{"num_hidden_layers": 18, "hidden_size": 224, "vocab_size": 2184, "norm": "rmsnorm", "norm_place": "pre", "bias": "none", "tie_word_embeddings": false, "parallel_block": false, "init_std_up": 0.0377, "lr_head": 0.00881, "decay_fraction": 1.0, "doc_mask": true, "max_steps": 4357}
Each number is 50 + 10 x the weight over its row's rms, rounded and kept within 0 to 99. Layers, rows and columns count from 0. The size before them is the row's rms in percent of the matrix's.

# up: layer 4 MLP up, 576x224, rms 0.158, rows 388-408, columns 112-223
# down: layer 4 MLP down (transposed), 576x224, rms 0.0897, rows 388-408, columns 112-223
# gate: layer 4 MLP gate, 576x224, rms 0.156, rows 389-408, columns 112-223
up388 104:55 41 51 34 44 67 48 64 49 39 50 50 62 30 38 54 30 48 68 41 62 63 52 60 38 37 45 47 48 54 63 49 55 38 47 49 32 47 56 45 47 42 72 49 65 51 54 38 51 48 40 35 58 59 67 59 27 44 60 52 53 52 59 41 34 56 59 54 61 51 48 46 37 53 35 39 42 37 58 45 48 52 46 56 46 57 41 58 53 62 42 43 61 68 45 65 33 42 46 48 51 40 54 27 42 56 43 34 46 52 45 46
down388 100:48 40 59 39 37 61 48 65 48 47 53 45 51 54 59 53 58 49 56 46 48 49 47 46 31 40 36 56 63 61 53 37 51 62 34 43 58 55 45 51 42 58 46 48 50 52 78 29 41 49 57 54 55 58 30 38 46 39 45 56 36 53 48 60 49 49 57 38 41 59 74 51 72 45 42 48 50 47 41 70 45 58 66 63 54 38 47 52 47 61 70 57 44 59 52 55 47 55 52 60 46 65 53 54 67 34 41 58 54 68 54 57
gate389 098:40 55 50 42 50 51 58 43 38 52 46 38 49 49 56 53 60 31 50 66 57 61 61 37 47 59 32 50 42 50 40 47 32 40 51 57 46 62 60 56 53 48 46 55 60 62 47 67 49 54 28 43 43 44 37 58 51 43 53 48 44 56 29 42 53 55 37 50 52 36 44 48 68 46 40 48 77 84 64 56 46 43 54 50 55 54 55 41 45 53 63 56 47 69 61 71 61 48 62 64 64 62 54 52 58 38 55 64 55 40 41 38
up389 094:43 48 62 36 62 56 53 59 40 53 43 50 71 44 61 49 50 67 63 41 25 60 49 39 40 56 51 60 52 50 58 46 35 53 47 55 58 53 33 45 41 67 70 52 40 45 49 43 61 42 41 64 55 54 38 65 59 69 55 54 53 56 29 36 51 48 43 52 48 59 51 51 59 51 62 39 40 59 38 46 46 59 61 61 39 70 64 79 51 46 42 52 44 47 52 48 56 46 67 62 44 47 39 54 41 58 65 48 57 54 43 47
down389 099:65 34 52 51 66 53 40 38 42 59 43 48 66 46 60 52 37 46 60 57 47 61 50 37 42 51 53 41 57 53 57 57 64 57 61 56 48 47 35 36 39 49 55 33 47 28 41 49 61 43 27 48 51 69 56 57 40 47 36 51 55 58 51 51 64 56 61 42 61 43 39 49 44 53 45 63 51 36 37 43 63 40 53 53 38 57 47 58 55 51 48 59 39 52 63 41 50 42 40 47 32 59 59 50 45 36 61 41 65 41 54 47
gate390 099:48 38 56 59 54 53 57 68 38 51 48 47 55 58 32 52 70 57 73 31 37 64 43 32 58 50 62 56 57 40 58 47 56 51 37 54 57 51 66 55 32 56 53 73 64 39 30 42 42 50 62 51 45 55 69 50 60 64 34 46 65 53 59 54 38 51 57 36 43 49 39 55 65 52 50 44 43 56 67 45 65 41 35 42 54 52 35 38 56 65 49 68 34 53 54 41 57 57 41 42 62 61 56 68 57 49 44 50 52 44 64 39
up390 106:68 41 30 51 45 65 49 51 55 39 53 43 38 55 50 56 59 46 51 60 48 48 50 45 63 22 64 58 48 52 43 43 43 61 54 57 32 62 50 54 58 36 66 56 57 46 43 43 47 49 48 70 61 43 51 47 57 51 34 60 61 47 49 52 50 55 62 53 48 53 53 63 60 60 39 46 48 43 55 60 44 47 39 48 71 37 43 56 56 48 55 46 44 58 62 59 46 35 54 50 71 43 57 46 50 39 49 42 62 46 52 38
down390 106:44 46 50 61 56 65 37 61 54 49 71 60 38 69 46 62 54 44 70 61 43 39 64 56 58 55 55 41 44 51 32 53 46 29 56 44 60 53 33 40 46 49 26 57 48 35 57 45 61 42 54 56 42 28 39 70 36 41 44 55 45 60 47 53 62 24 45 55 60 46 61 50 54 54 41 59 51 63 35 53 56 59 53 56 62 57 60 48 56 48 47 69 48 41 65 61 63 50 61 45 50 54 44 50 60 48 52 51 37 42 48 53
gate391 101:66 30 38 60 75 36 60 50 49 60 55 60 38 43 46 63 50 41 63 54 26 42 45 62 48 50 47 57 55 49 42 53 63 46 51 46 60 63 54 44 66 48 45 63 51 43 45 48 46 62 56 48 35 47 38 55 60 37 45 39 47 55 40 43 68 50 40 57 46 40 48 39 47 36 42 36 51 71 70 47 48 48 43 42 48 30 55 44 59 53 59 51 60 45 54 46 37 71 34 54 61 60 53 50 54 40 75 33 57 67 56 56
up391 103:36 38 40 46 52 52 47 46 52 43 57 43 54 59 37 42 71 61 62 41 52 39 51 40 56 58 43 49 43 65 54 41 67 58 48 42 65 46 46 47 56 43 59 42 34 56 54 64 39 55 56 60 56 58 61 73 37 42 47 59 43 64 43 40 50 59 40 50 40 51 54 53 51 43 57 48 58 60 46 47 46 54 53 59 49 42 40 63 47 35 68 64 54 50 64 52 56 47 53 54 65 48 71 45 69 54 58 59 62 61 20 51
down391 102:53 48 53 47 56 60 56 41 56 53 50 50 50 54 55 56 55 55 72 48 47 46 49 42 48 66 38 61 56 54 70 42 34 57 55 42 48 43 49 51 56 55 75 53 61 63 57 52 43 44 39 53 72 65 63 70 56 39 54 58 46 50 39 57 58 67 48 36 38 53 46 64 49 65 60 82 40 34 40 43 35 41 50 33 30 51 37 41 34 53 47 52 47 64 37 45 62 50 40 50 60 43 51 54 57 71 57 57 58 50 28 46
gate392 101:48 50 66 39 47 55 53 64 39 46 55 49 56 41 43 49 62 51 47 50 56 57 54 51 53 56 62 62 48 56 43 68 71 41 68 39 61 40 54 46 38 41 65 52 37 54 67 46 54 44 47 49 58 43 28 48 55 52 55 45 65 66 59 66 52 51 58 37 38 51 44 64 51 47 55 46 35 62 63 48 48 65 37 58 56 37 42 41 46 44 50 43 45 39 42 48 52 48 57 36 68 45 59 54 63 47 69 33 54 51 30 63
up392 097:47 50 54 51 59 65 41 46 54 53 53 46 47 45 48 43 40 54 48 41 51 51 42 56 51 57 39 52 38 48 50 53 69 51 61 59 48 51 43 44 49 64 57 34 35 59 54 48 53 37 43 44 37 66 51 53 56 71 47 54 48 50 62 49 35 51 61 60 47 58 40 49 46 46 58 43 42 54 48 46 36 52 49 32 52 50 27 54 52 55 53 60 43 65 32 59 49 42 41 41 47 62 53 60 32 51 62 46 41 53 23 63
down392 096:50 52 41 51 62 51 47 64 57 58 76 46 38 43 47 52 56 68 49 45 47 61 63 41 43 45 55 59 51 47 44 35 38 39 37 52 53 48 44 34 46 49 54 29 48 52 66 33 48 64 50 50 51 41 37 45 46 37 58 63 58 52 49 71 53 53 34 39 44 44 56 60 62 38 56 71 49 42 24 41 38 46 36 58 43 38 24 45 36 58 47 45 37 51 45 60 55 45 60 40 52 47 54 54 39 44 60 25 56 44 45 45
gate393 097:45 39 47 51 65 45 47 41 52 45 52 51 51 51 65 63 50 46 45 52 50 50 66 51 44 41 55 50 53 61 32 51 43 53 64 35 46 67 47 13 41 41 47 44 51 46 57 48 56 41 40 40 41 78 30 63 41 59 44 44 43 49 50 61 50 46 45 56 58 42 49 53 56 53 35 51 57 64 60 40 70 47 68 43 31 43 47 34 52 73 55 48 51 37 28 49 71 46 45 52 45 61 64 49 59 63 27 58 44 56 63 46
up393 090:54 44 46 53 35 47 55 51 58 55 46 56 53 51 62 39 35 40 66 48 34 52 35 43 53 62 64 46 49 51 73 38 60 61 61 58 51 44 51 42 50 56 51 72 48 56 48 54 43 34 67 63 66 60 52 39 37 50 41 49 31 47 43 47 59 47 59 49 62 41 55 60 44 52 37 47 51 47 62 54 52 58 55 35 35 60 47 42 60 56 70 68 54 40 60 48 62 53 81 31 47 57 70 43 60 47 51 49 62 50 44 37
down393 097:61 63 47 66 25 41 46 39 47 46 50 74 51 49 39 39 38 41 67 60 48 38 53 50 44 62 45 52 35 47 50 57 67 62 52 53 49 37 44 71 42 47 59 50 47 58 57 54 42 62 71 48 47 51 51 36 70 34 38 46 45 51 57 59 57 57 40 59 56 50 52 46 46 44 45 32 42 32 69 66 46 46 50 49 54 50 55 50 45 28 44 70 35 47 53 53 52 28 60 55 60 56 34 43 49 59 59 42 39 46 48 45
gate394 100:47 52 52 44 62 43 46 65 33 35 48 74 72 40 48 42 57 35 58 48 58 43 69 57 47 37 44 54 45 44 41 28 57 57 36 60 41 49 51 49 47 49 47 39 58 66 64 53 46 53 38 55 59 56 68 39 35 41 35 47 56 54 68 49 48 36 48 62 58 29 49 53 42 63 44 55 66 54 68 49 54 62 59 36 52 39 63 32 36 48 63 53 54 50 34 36 62 46 44 50 42 68 34 41 49 54 47 46 52 53 49 50
up394 100:44 56 51 57 59 40 43 54 46 51 60 61 62 44 39 62 40 50 57 46 58 40 44 59 47 59 56 58 41 36 54 53 41 67 45 54 43 58 51 30 44 57 51 72 49 50 48 60 37 53 46 46 55 47 48 44 58 50 46 32 54 43 36 57 37 47 58 82 48 28 44 54 56 63 29 39 51 30 43 44 40 35 48 44 48 52 44 52 47 63 59 42 65 52 50 61 54 58 47 36 60 40 18 45 59 51 57 67 41 61 38 49
down394 100:58 51 66 31 32 56 66 57 54 54 50 47 43 54 63 58 23 38 44 48 58 69 34 41 58 30 47 59 37 41 47 48 35 35 51 38 52 41 51 53 29 51 61 69 33 56 60 43 52 51 42 57 51 49 46 40 49 40 42 68 42 59 40 44 49 61 60 51 31 67 51 18 62 33 29 64 56 51 47 57 53 40 56 60 50 61 47 57 41 59 52 48 49 50 56 60 54 46 39 63 43 42 41 44 48 57 53 58 39 53 50 52
gate395 104:51 69 48 59 48 58 51 40 56 60 49 30 58 43 69 69 57 54 54 53 55 39 45 32 45 46 56 63 61 38 49 48 44 40 58 43 65 54 52 50 56 56 57 42 43 39 53 47 49 37 40 41 47 72 49 61 82 37 47 44 38 55 39 43 52 49 50 58 49 41 48 34 43 43 43 54 47 48 72 39 58 38 41 57 57 49 54 63 30 55 39 60 47 42 54 57 64 42 52 49 58 62 56 64 52 39 57 48 40 59 44 44
up395 107:50 55 53 53 51 36 52 27 71 54 61 32 42 57 62 46 70 46 49 52 55 41 72 56 61 53 57 61 52 42 51 60 51 37 48 48 55 54 45 43 56 37 49 45 52 43 59 54 38 60 57 38 55 60 37 52 54 50 34 42 48 53 53 54 51 52 37 72 68 47 67 58 56 45 53 28 41 51 55 52 42 48 50 68 60 51 55 61 24 48 28 38 41 27 51 52 61 42 46 39 34 73 53 52 59 36 53 43 41 70 36 46
down395 103:48 49 56 67 45 52 52 39 61 52 66 39 49 54 49 56 52 46 42 48 42 37 57 54 54 46 51 45 63 59 46 48 54 43 53 47 50 54 36 57 56 47 70 46 30 42 55 41 47 18 39 37 36 62 49 39 47 55 52 45 51 55 40 38 34 74 49 64 39 42 52 45 42 55 48 51 49 56 46 31 64 48 44 37 59 69 55 61 45 71 51 46 46 69 43 46 52 54 32 44 69 74 57 36 57 32 33 51 60 51 61 58
gate396 103:51 56 51 43 28 41 39 46 42 56 52 49 53 50 51 56 40 61 52 64 42 60 44 50 42 45 42 42 59 40 44 47 60 37 71 56 48 55 57 41 51 72 62 53 56 41 47 42 33 52 49 49 67 33 40 35 51 48 53 58 53 32 41 67 48 38 46 57 33 35 56 37 60 42 59 49 33 39 28 63 57 44 52 50 38 66 55 33 55 46 37 56 51 52 39 46 24 49 55 49 41 51 30 53 43 47 40 39 77 62 51 41
up396 106:46 55 53 51 45 51 45 42 56 53 66 69 55 38 56 52 49 52 59 41 41 72 59 33 45 47 43 53 30 51 38 47 58 39 58 58 38 39 32 47 42 54 73 36 57 60 56 55 53 45 57 47 49 61 57 52 50 50 44 60 64 48 57 54 42 60 39 61 43 50 51 55 60 49 62 52 33 40 41 56 41 61 47 44 44 50 55 54 52 62 32 36 53 42 61 36 65 47 50 26 38 68 42 63 52 55 58 55 44 36 56 56
down396 104:55 51 37 61 65 50 51 51 58 55 61 43 67 42 41 35 69 57 39 61 57 42 60 61 42 51 67 46 40 41 43 60 57 60 59 59 68 71 48 32 43 62 43 65 49 48 45 51 59 60 38 41 48 44 57 44 20 48 68 37 57 46 67 52 44 60 43 58 48 52 48 54 39 54 31 59 46 50 61 41 60 36 53 73 42 57 43 53 52 43 44 51 40 63 42 58 38 52 43 51 50 40 46 56 40 61 36 52 52 52 31 58
gate397 103:68 44 54 28 64 38 51 64 45 48 61 39 47 23 38 49 48 45 58 51 29 46 46 56 51 50 58 48 43 55 58 53 51 58 68 44 56 42 55 44 38 39 47 56 49 52 47 45 56 47 52 48 48 43 33 59 37 51 30 51 34 50 48 52 55 48 42 34 38 54 47 46 58 56 44 49 66 59 35 35 25 63 52 46 66 41 41 35 36 64 50 44 44 62 41 46 49 44 38 47 54 53 42 72 30 70 56 58 40 26 41 34
up397 097:30 50 68 47 53 49 55 59 33 41 56 51 46 59 70 53 56 44 37 58 49 49 51 46 50 77 67 56 48 72 40 58 71 30 52 51 52 48 57 42 48 54 42 43 41 46 58 59 41 49 54 53 52 47 43 42 56 46 67 46 43 38 44 54 26 42 55 45 43 61 45 49 50 44 50 43 42 43 72 36 48 59 58 50 71 55 56 53 42 36 39 52 36 18 49 54 47 48 54 68 40 57 51 48 36 47 51 70 53 51 42 47
down397 099:32 46 49 48 43 45 57 57 54 48 48 48 34 63 49 58 50 56 42 51 48 50 64 42 56 67 43 57 63 44 62 53 56 46 49 57 41 32 63 55 45 41 52 40 54 44 57 46 59 43 55 45 45 70 40 61 55 52 51 41 46 44 41 52 72 48 55 52 66 29 50 51 64 42 34 61 60 42 47 65 45 35 55 54 30 78 39 42 32 47 41 41 46 32 68 49 56 62 59 59 49 58 44 50 44 31 52 37 28 54 47 51
gate398 104:50 39 60 51 39 58 59 34 55 48 61 47 54 41 47 47 67 38 59 51 43 36 44 55 44 49 45 32 40 34 55 39 54 47 58 58 55 49 56 47 48 47 42 38 48 57 71 56 50 52 40 52 47 50 34 63 45 47 44 53 46 44 53 42 38 50 53 27 38 52 36 41 68 45 64 45 53 49 42 65 63 50 34 54 49 44 51 57 58 57 42 62 31 54 45 39 58 47 42 68 49 53 54 38 43 39 54 54 46 50 66 45
up398 099:39 53 61 45 49 43 56 37 53 48 63 64 41 53 46 50 39 43 46 31 63 37 52 41 68 55 59 49 52 57 42 34 41 43 43 37 50 42 55 54 49 52 52 51 55 56 73 69 58 42 59 62 57 52 43 56 66 71 57 53 46 46 30 39 47 48 48 55 43 56 59 44 39 44 52 62 54 55 65 62 55 60 59 64 72 40 42 50 58 60 66 32 57 48 52 53 45 37 52 49 58 56 45 49 45 51 36 49 47 53 64 64
down398 095:37 56 28 30 61 42 27 47 56 40 40 46 41 36 42 44 57 38 41 39 52 46 43 58 38 51 35 52 58 46 59 52 66 57 54 60 42 57 58 54 45 63 54 51 41 64 52 46 59 43 44 62 57 40 61 52 47 51 47 52 44 64 43 56 64 57 53 62 59 40 72 31 48 50 51 42 53 47 56 57 39 49 47 50 40 32 37 48 54 37 48 48 62 56 50 57 32 34 53 54 60 50 43 48 43 46 44 42 40 55 40 47
gate399 098:54 54 63 49 48 37 48 53 60 54 60 25 53 46 52 54 27 61 57 34 63 60 54 50 36 47 64 49 48 66 53 49 64 61 60 47 40 55 45 43 35 60 64 54 41 56 54 42 60 65 57 58 53 57 50 51 61 52 49 59 58 50 50 58 43 48 35 41 44 50 48 42 47 47 71 59 46 39 65 41 43 50 50 37 62 57 37 54 67 42 37 57 61 47 49 46 60 40 56 57 55 27 64 72 48 35 44 54 62 60 60 58
up399 095:49 41 64 45 47 56 61 45 49 47 63 61 77 67 43 33 66 46 63 33 36 59 59 60 56 60 50 49 52 46 66 52 39 27 40 57 48 56 51 35 42 45 57 41 54 57 43 65 39 54 48 49 40 38 47 58 38 62 62 39 58 37 47 41 56 63 53 53 51 45 36 51 51 39 40 51 55 51 41 66 58 48 40 52 58 40 62 39 48 49 56 50 48 31 51 57 49 69 55 42 43 49 41 48 52 64 41 40 53 61 55 41
down399 099:52 45 21 25 55 62 41 58 42 32 51 63 57 39 37 39 40 32 49 42 53 45 32 42 58 33 43 51 57 44 47 43 56 52 43 43 37 49 37 36 56 41 37 35 44 55 51 55 35 43 49 50 39 64 48 57 43 40 65 43 60 50 65 43 64 52 57 40 40 58 62 32 57 32 32 32 59 58 61 50 51 52 49 63 41 59 52 33 45 43 58 25 47 39 36 57 46 55 49 38 59 54 42 48 69 65 46 49 63 31 47 49
gate400 102:35 58 45 49 53 56 50 55 47 50 52 56 45 56 37 58 35 29 61 39 47 38 47 35 56 54 37 61 70 62 50 48 45 60 53 65 54 81 54 45 48 50 50 51 77 51 59 55 35 50 57 56 36 54 39 50 42 49 29 48 37 53 49 63 47 39 39 47 41 48 58 43 42 48 44 37 70 44 52 24 60 23 49 47 61 43 55 53 51 42 40 61 41 64 45 53 43 50 52 31 71 49 45 38 69 62 41 60 32 59 40 71
up400 095:65 67 56 66 54 58 56 49 58 49 51 22 51 58 52 48 48 58 46 58 53 73 33 49 54 46 34 55 33 52 50 40 41 61 33 65 55 31 35 57 46 46 47 34 54 50 31 45 62 48 56 49 53 26 56 54 46 45 51 65 51 62 51 51 60 55 44 50 33 31 56 46 51 47 41 42 27 36 48 46 34 31 26 45 49 56 45 37 59 55 46 59 38 60 47 42 59 54 46 44 61 44 56 51 30 38 67 36 56 39 57 63
down400 099:54 32 50 55 40 41 50 62 45 34 83 61 55 44 52 48 63 58 56 35 55 44 39 52 61 62 49 42 30 49 64 34 44 48 56 56 54 36 66 56 42 49 56 43 54 39 65 75 43 53 52 56 39 87 56 55 59 46 52 39 66 56 57 40 61 43 41 45 57 62 57 30 57 53 63 52 48 45 55 47 51 63 48 72 36 51 56 44 51 45 58 46 48 51 48 45 43 51 58 67 55 33 48 36 36 46 51 53 39 61 46 48
gate401 101:59 57 47 43 66 56 44 48 59 55 49 65 48 59 57 56 43 39 55 48 65 41 53 51 77 49 48 55 45 71 39 56 54 50 48 62 55 77 59 54 32 55 51 68 55 59 46 47 42 56 48 58 57 53 71 69 58 54 49 60 48 52 38 63 54 54 64 42 44 51 39 48 35 45 50 51 50 22 62 42 37 44 67 34 57 58 53 48 39 56 50 43 41 44 65 55 53 45 50 42 60 69 64 51 37 57 55 42 49 80 39 42
up401 102:41 55 43 47 39 45 49 61 51 48 53 46 45 36 39 60 51 56 33 41 40 63 60 48 41 49 66 34 67 44 49 49 53 65 60 54 57 28 44 38 47 34 40 70 41 46 55 53 58 35 46 30 50 71 39 47 50 49 57 46 60 35 62 43 58 44 49 51 60 59 53 52 51 60 27 43 58 41 36 62 75 36 36 54 51 26 47 30 62 48 55 49 63 58 58 49 60 25 57 46 38 54 42 50 42 45 53 46 59 36 59 54
down401 098:47 57 48 28 31 53 45 69 50 55 45 34 49 31 47 69 52 58 52 60 35 76 57 52 51 29 50 35 66 53 55 49 46 61 57 43 42 35 46 50 47 48 38 46 57 58 58 49 67 40 49 46 36 44 39 38 37 52 54 40 44 78 33 57 51 51 50 50 41 45 65 40 66 49 34 53 64 51 48 55 55 45 71 68 52 47 75 53 45 41 42 44 44 53 41 42 43 61 38 41 47 50 49 36 60 49 50 36 60 56 28 49
gate402 102:61 64 35 51 40 39 44 53 53 41 59 42 60 58 70 42 50 41 58 55 41 51 33 63 56 26 51 33 61 49 28 61 33 52 28 59 51 48 62 26 56 40 46 49 51 52 49 36 35 64 45 59 63 64 44 68 49 49 53 48 63 46 66 44 59 59 56 58 45 40 34 48 53 39 57 48 46 40 57 43 35 53 47 58 34 44 67 45 47 30 42 59 36 38 58 34 42 48 64 24 55 46 60 42 54 72 61 43 65 50 56 53
up402 099:52 54 61 69 39 32 51 46 41 60 63 26 39 43 55 59 55 59 52 58 43 42 32 44 41 42 48 44 45 50 71 53 58 50 45 62 47 59 57 65 37 53 68 60 58 36 57 57 53 35 54 52 50 53 36 35 48 52 54 51 37 61 41 64 47 37 36 36 62 61 57 55 60 54 61 37 51 43 63 69 44 57 49 41 54 32 36 49 43 51 74 53 43 72 55 46 58 37 40 46 40 47 44 36 48 57 57 61 45 56 54 71
down402 102:41 49 44 79 44 59 56 51 55 32 74 52 58 47 49 66 62 60 48 48 43 59 46 51 43 59 56 70 38 54 61 53 50 37 55 41 62 40 56 40 31 64 57 33 42 48 60 65 54 39 45 46 41 45 35 20 50 39 54 49 43 43 34 53 47 69 55 39 40 62 39 44 38 53 42 51 42 50 65 52 48 48 55 47 56 57 59 27 62 34 65 60 53 56 56 38 49 57 40 49 60 49 31 54 49 63 52 32 40 53 43 36
gate403 093:50 43 33 54 58 40 49 51 31 36 42 42 58 67 34 37 40 31 50 56 51 48 59 49 51 65 56 48 57 60 36 49 51 22 37 49 38 49 32 34 59 53 45 40 54 53 57 58 54 73 50 46 43 66 54 35 36 51 47 42 53 44 47 67 54 59 52 47 51 30 56 61 35 52 45 44 32 24 40 31 42 53 60 50 43 46 58 57 52 40 48 52 63 75 52 66 33 68 58 54 54 42 63 40 50 44 61 46 44 47 37 51
up403 093:60 48 50 46 52 61 59 49 50 62 54 46 51 55 39 45 40 52 43 52 42 40 63 57 44 69 41 42 53 77 46 66 25 54 62 59 48 62 43 62 70 52 58 53 61 48 60 29 58 44 40 65 58 56 50 44 34 47 54 43 50 50 40 42 35 59 39 49 50 39 63 62 47 56 57 58 50 55 60 54 49 39 62 50 49 50 52 60 53 27 43 26 75 40 55 47 34 50 51 51 46 57 39 60 68 60 44 43 59 58 35 60
down403 092:58 42 53 43 49 66 65 35 52 63 58 57 38 47 39 29 28 44 54 44 34 42 65 52 48 48 56 53 66 59 41 42 52 75 63 43 47 53 48 42 55 44 69 59 65 59 40 38 55 48 34 68 50 37 60 58 59 56 49 53 43 52 59 44 44 43 49 46 37 38 48 51 63 49 49 42 53 55 48 68 61 39 45 64 55 50 42 59 51 32 36 42 36 29 46 43 33 43 46 65 48 65 34 53 43 52 58 43 37 55 56 50
gate404 101:44 55 48 45 46 43 47 40 63 39 37 44 39 39 47 57 41 55 41 50 48 52 63 24 40 54 49 67 54 52 42 37 46 52 54 55 50 37 56 51 35 42 43 47 69 48 59 41 48 48 68 54 50 51 50 36 35 45 58 43 34 49 46 32 60 45 33 32 43 42 58 36 53 28 72 25 60 47 49 41 51 41 51 58 33 40 58 45 47 68 48 72 45 43 49 48 57 49 47 48 58 60 56 48 56 50 59 48 54 60 52 69
up404 100:51 54 61 58 51 55 48 53 55 37 49 37 61 54 37 41 39 41 50 52 54 68 44 57 56 46 44 59 51 48 43 51 67 33 37 64 44 57 60 40 48 60 48 56 45 47 36 39 59 52 49 54 43 44 55 44 44 63 29 68 51 28 29 56 55 55 52 59 42 50 64 37 58 58 47 49 42 46 39 42 62 79 56 44 58 36 44 59 78 65 52 69 57 60 58 48 49 55 54 39 32 45 42 46 62 54 63 61 55 81 49 48
down404 097:39 43 49 54 64 58 31 45 61 40 39 49 41 49 39 62 53 42 52 67 51 54 76 37 48 53 70 60 60 52 44 64 42 57 61 47 53 41 59 50 41 42 40 43 48 46 45 33 51 53 47 54 44 29 51 63 38 59 27 51 59 40 50 51 62 55 46 57 46 42 41 36 46 55 55 47 56 55 81 40 59 48 72 40 58 50 40 56 57 47 42 44 58 48 71 49 39 53 44 57 53 41 53 50 66 50 40 47 42 52 41 58
gate405 095:52 61 63 48 52 39 41 48 50 49 46 56 56 23 53 64 44 45 44 53 59 45 53 74 60 47 65 47 44 53 43 59 44 32 60 63 33 58 68 56 59 54 52 56 63 61 60 40 64 57 62 54 53 54 57 44 57 43 35 47 37 46 57 53 45 54 58 57 44 40 56 41 37 43 54 53 33 58 61 62 44 59 64 66 45 59 59 37 67 46 46 43 70 30 57 46 27 69 58 59 51 66 59 57 40 48 62 45 47 61 36 36
up405 102:66 53 50 56 26 64 48 20 56 46 51 53 45 46 46 47 50 47 52 62 52 64 65 43 45 29 44 55 31 66 73 56 45 28 33 47 62 48 47 68 62 50 35 50 46 39 42 60 32 66 48 47 50 53 37 74 73 56 59 59 56 51 39 45 57 46 62 59 48 46 53 53 45 52 40 50 45 48 61 33 49 54 54 62 53 44 41 79 28 60 53 60 53 67 51 49 39 50 37 57 71 45 55 57 46 55 59 47 49 45 59 55
down405 099:19 44 38 42 33 56 44 41 57 44 65 56 37 32 46 45 44 55 43 54 60 51 60 51 55 33 60 53 50 42 54 50 38 48 48 49 60 49 38 47 58 56 41 54 50 56 59 64 44 59 54 54 35 55 54 47 48 57 55 56 27 50 49 58 54 57 47 65 39 32 49 48 45 32 39 39 64 31 37 53 49 47 50 89 58 44 34 55 52 42 56 60 35 51 56 50 63 49 36 51 43 46 43 51 49 59 55 35 42 49 50 48
gate406 103:49 45 70 23 55 66 54 63 31 73 55 32 42 50 59 60 57 47 52 46 53 61 41 47 43 47 59 59 40 54 50 66 53 57 49 51 49 46 49 46 59 65 79 64 63 37 42 41 40 53 57 43 44 56 41 62 56 41 39 45 48 72 44 44 61 66 49 42 71 53 42 60 59 60 41 28 45 55 43 50 57 44 44 39 45 33 40 52 65 40 46 51 46 53 50 54 58 51 48 49 32 48 60 53 37 40 55 54 38 45 51 62
up406 105:49 51 53 39 36 39 12 59 41 45 41 42 33 52 52 38 44 57 53 68 59 65 47 52 43 42 48 60 48 46 56 34 51 46 54 55 44 37 64 66 69 50 62 61 68 39 53 44 44 41 70 51 51 54 32 47 59 55 53 48 65 60 60 65 69 36 60 46 44 55 43 64 46 63 46 56 78 58 45 65 42 40 52 54 53 62 51 54 50 59 43 37 46 44 52 51 58 42 32 53 33 54 56 46 42 58 44 48 57 50 24 54
down406 101:45 59 57 46 45 49 58 55 45 62 58 45 32 52 70 50 60 65 50 48 56 52 47 42 53 44 63 49 54 61 44 55 42 57 60 60 44 44 33 55 62 31 70 45 39 43 65 65 42 51 55 19 42 49 42 41 45 63 70 36 49 74 46 44 44 35 52 39 48 69 58 49 43 57 33 43 51 56 59 69 76 58 70 48 38 46 39 47 59 64 41 53 52 64 40 53 62 43 36 50 51 35 50 58 39 49 63 50 46 71 60 70
gate407 101:55 49 41 52 43 39 34 60 61 50 45 50 52 52 40 51 57 43 62 70 51 63 45 53 51 38 42 62 52 45 46 50 63 49 49 38 68 44 52 50 48 53 55 61 41 40 73 52 57 69 38 38 46 54 46 38 52 64 47 42 43 62 63 44 55 50 57 70 62 30 75 58 53 62 31 49 45 79 46 44 68 72 20 34 37 46 52 48 59 48 65 49 46 50 56 55 25 66 64 73 68 57 70 52 67 59 55 61 59 66 45 42
up407 099:64 48 37 41 43 51 54 60 53 41 39 51 47 47 60 40 67 47 37 51 56 55 75 72 62 46 57 50 22 56 60 59 34 47 54 40 61 44 64 64 51 63 51 52 51 64 57 61 46 50 42 60 50 27 53 46 73 52 58 39 49 46 52 30 58 45 52 37 48 38 39 45 43 46 56 46 48 54 54 32 49 62 60 73 38 61 52 53 54 40 52 36 49 58 64 55 39 51 58 68 53 37 68 47 58 48 48 41 38 46 42 46
down407 102:28 49 45 48 46 57 53 62 41 55 46 60 57 38 45 29 50 42 36 53 51 42 53 61 54 26 38 65 44 56 47 53 50 46 43 58 66 69 44 39 56 54 37 34 47 30 58 52 48 68 54 42 44 69 39 44 33 52 54 54 41 36 63 53 49 54 41 47 47 53 52 48 59 35 20 54 39 52 50 56 56 42 48 59 41 48 34 47 48 53 48 41 24 57 56 49 52 46 56 62 36 61 45 34 63 53 54 39 47 51 47 41
gate408 097:46 59 71 65 70 39 67 39 47 36 70 48 54 61 52 66 52 63 51 50 43 56 46 53 52 57 44 53 50 40 57 45 52 42 73 43 56 66 70 52 63 41 43 52 43 57 58 55 48 56 33 45 58 52 47 41 49 49 69 54 41 34 38 61 59 35 57 41 46 40 58 38 59 65 46 28 48 49 52 51 57 37 34 49 62 53 48 32 61 61 54 45 48 44 58 50 52 43 46 45 51 38 47 32 32 65 50 37 36 62 33 51
up408 098:56 43 58 50 59 53 55 49 45 56 56 53 49 47 46 62 44 58 48 54 61 43 52 36 57 57 36 57 66 41 47 53 60 45 53 63 63 61 70 55 45 76 44 37 52 40 54 48 52 60 34 55 34 34 46 56 45 28 45 67 57 58 45 47 51 49 60 33 57 36 66 48 42 51 41 61 56 50 41 60 57 54 44 40 48 59 40 49 63 53 35 60 38 73 59 55 55 46 62 63 45 61 57 58 68 64 42 43 42 47 44 59
down408 100:65 40 56 74 60 62 58 42 47 35 56 55 55 54 42 63 35 43 44 55 51 51 54 35 59 54 40 44 44 46 49 50 44 46 53 55 57 48 39 54 57 41 51 55 47 66 52 47 76 60 53 50 44 63 48 54 54 53 64 65 48 47 56 51 50 53 60 61 45 53 45 69 59 61 39 52 43 55 43 30 57 53 50 63 50 31 55 39 61 64 45 46 51 43 62 47 47 47 46 50 53 61 61 42 41 67 56 32 64 34 52 58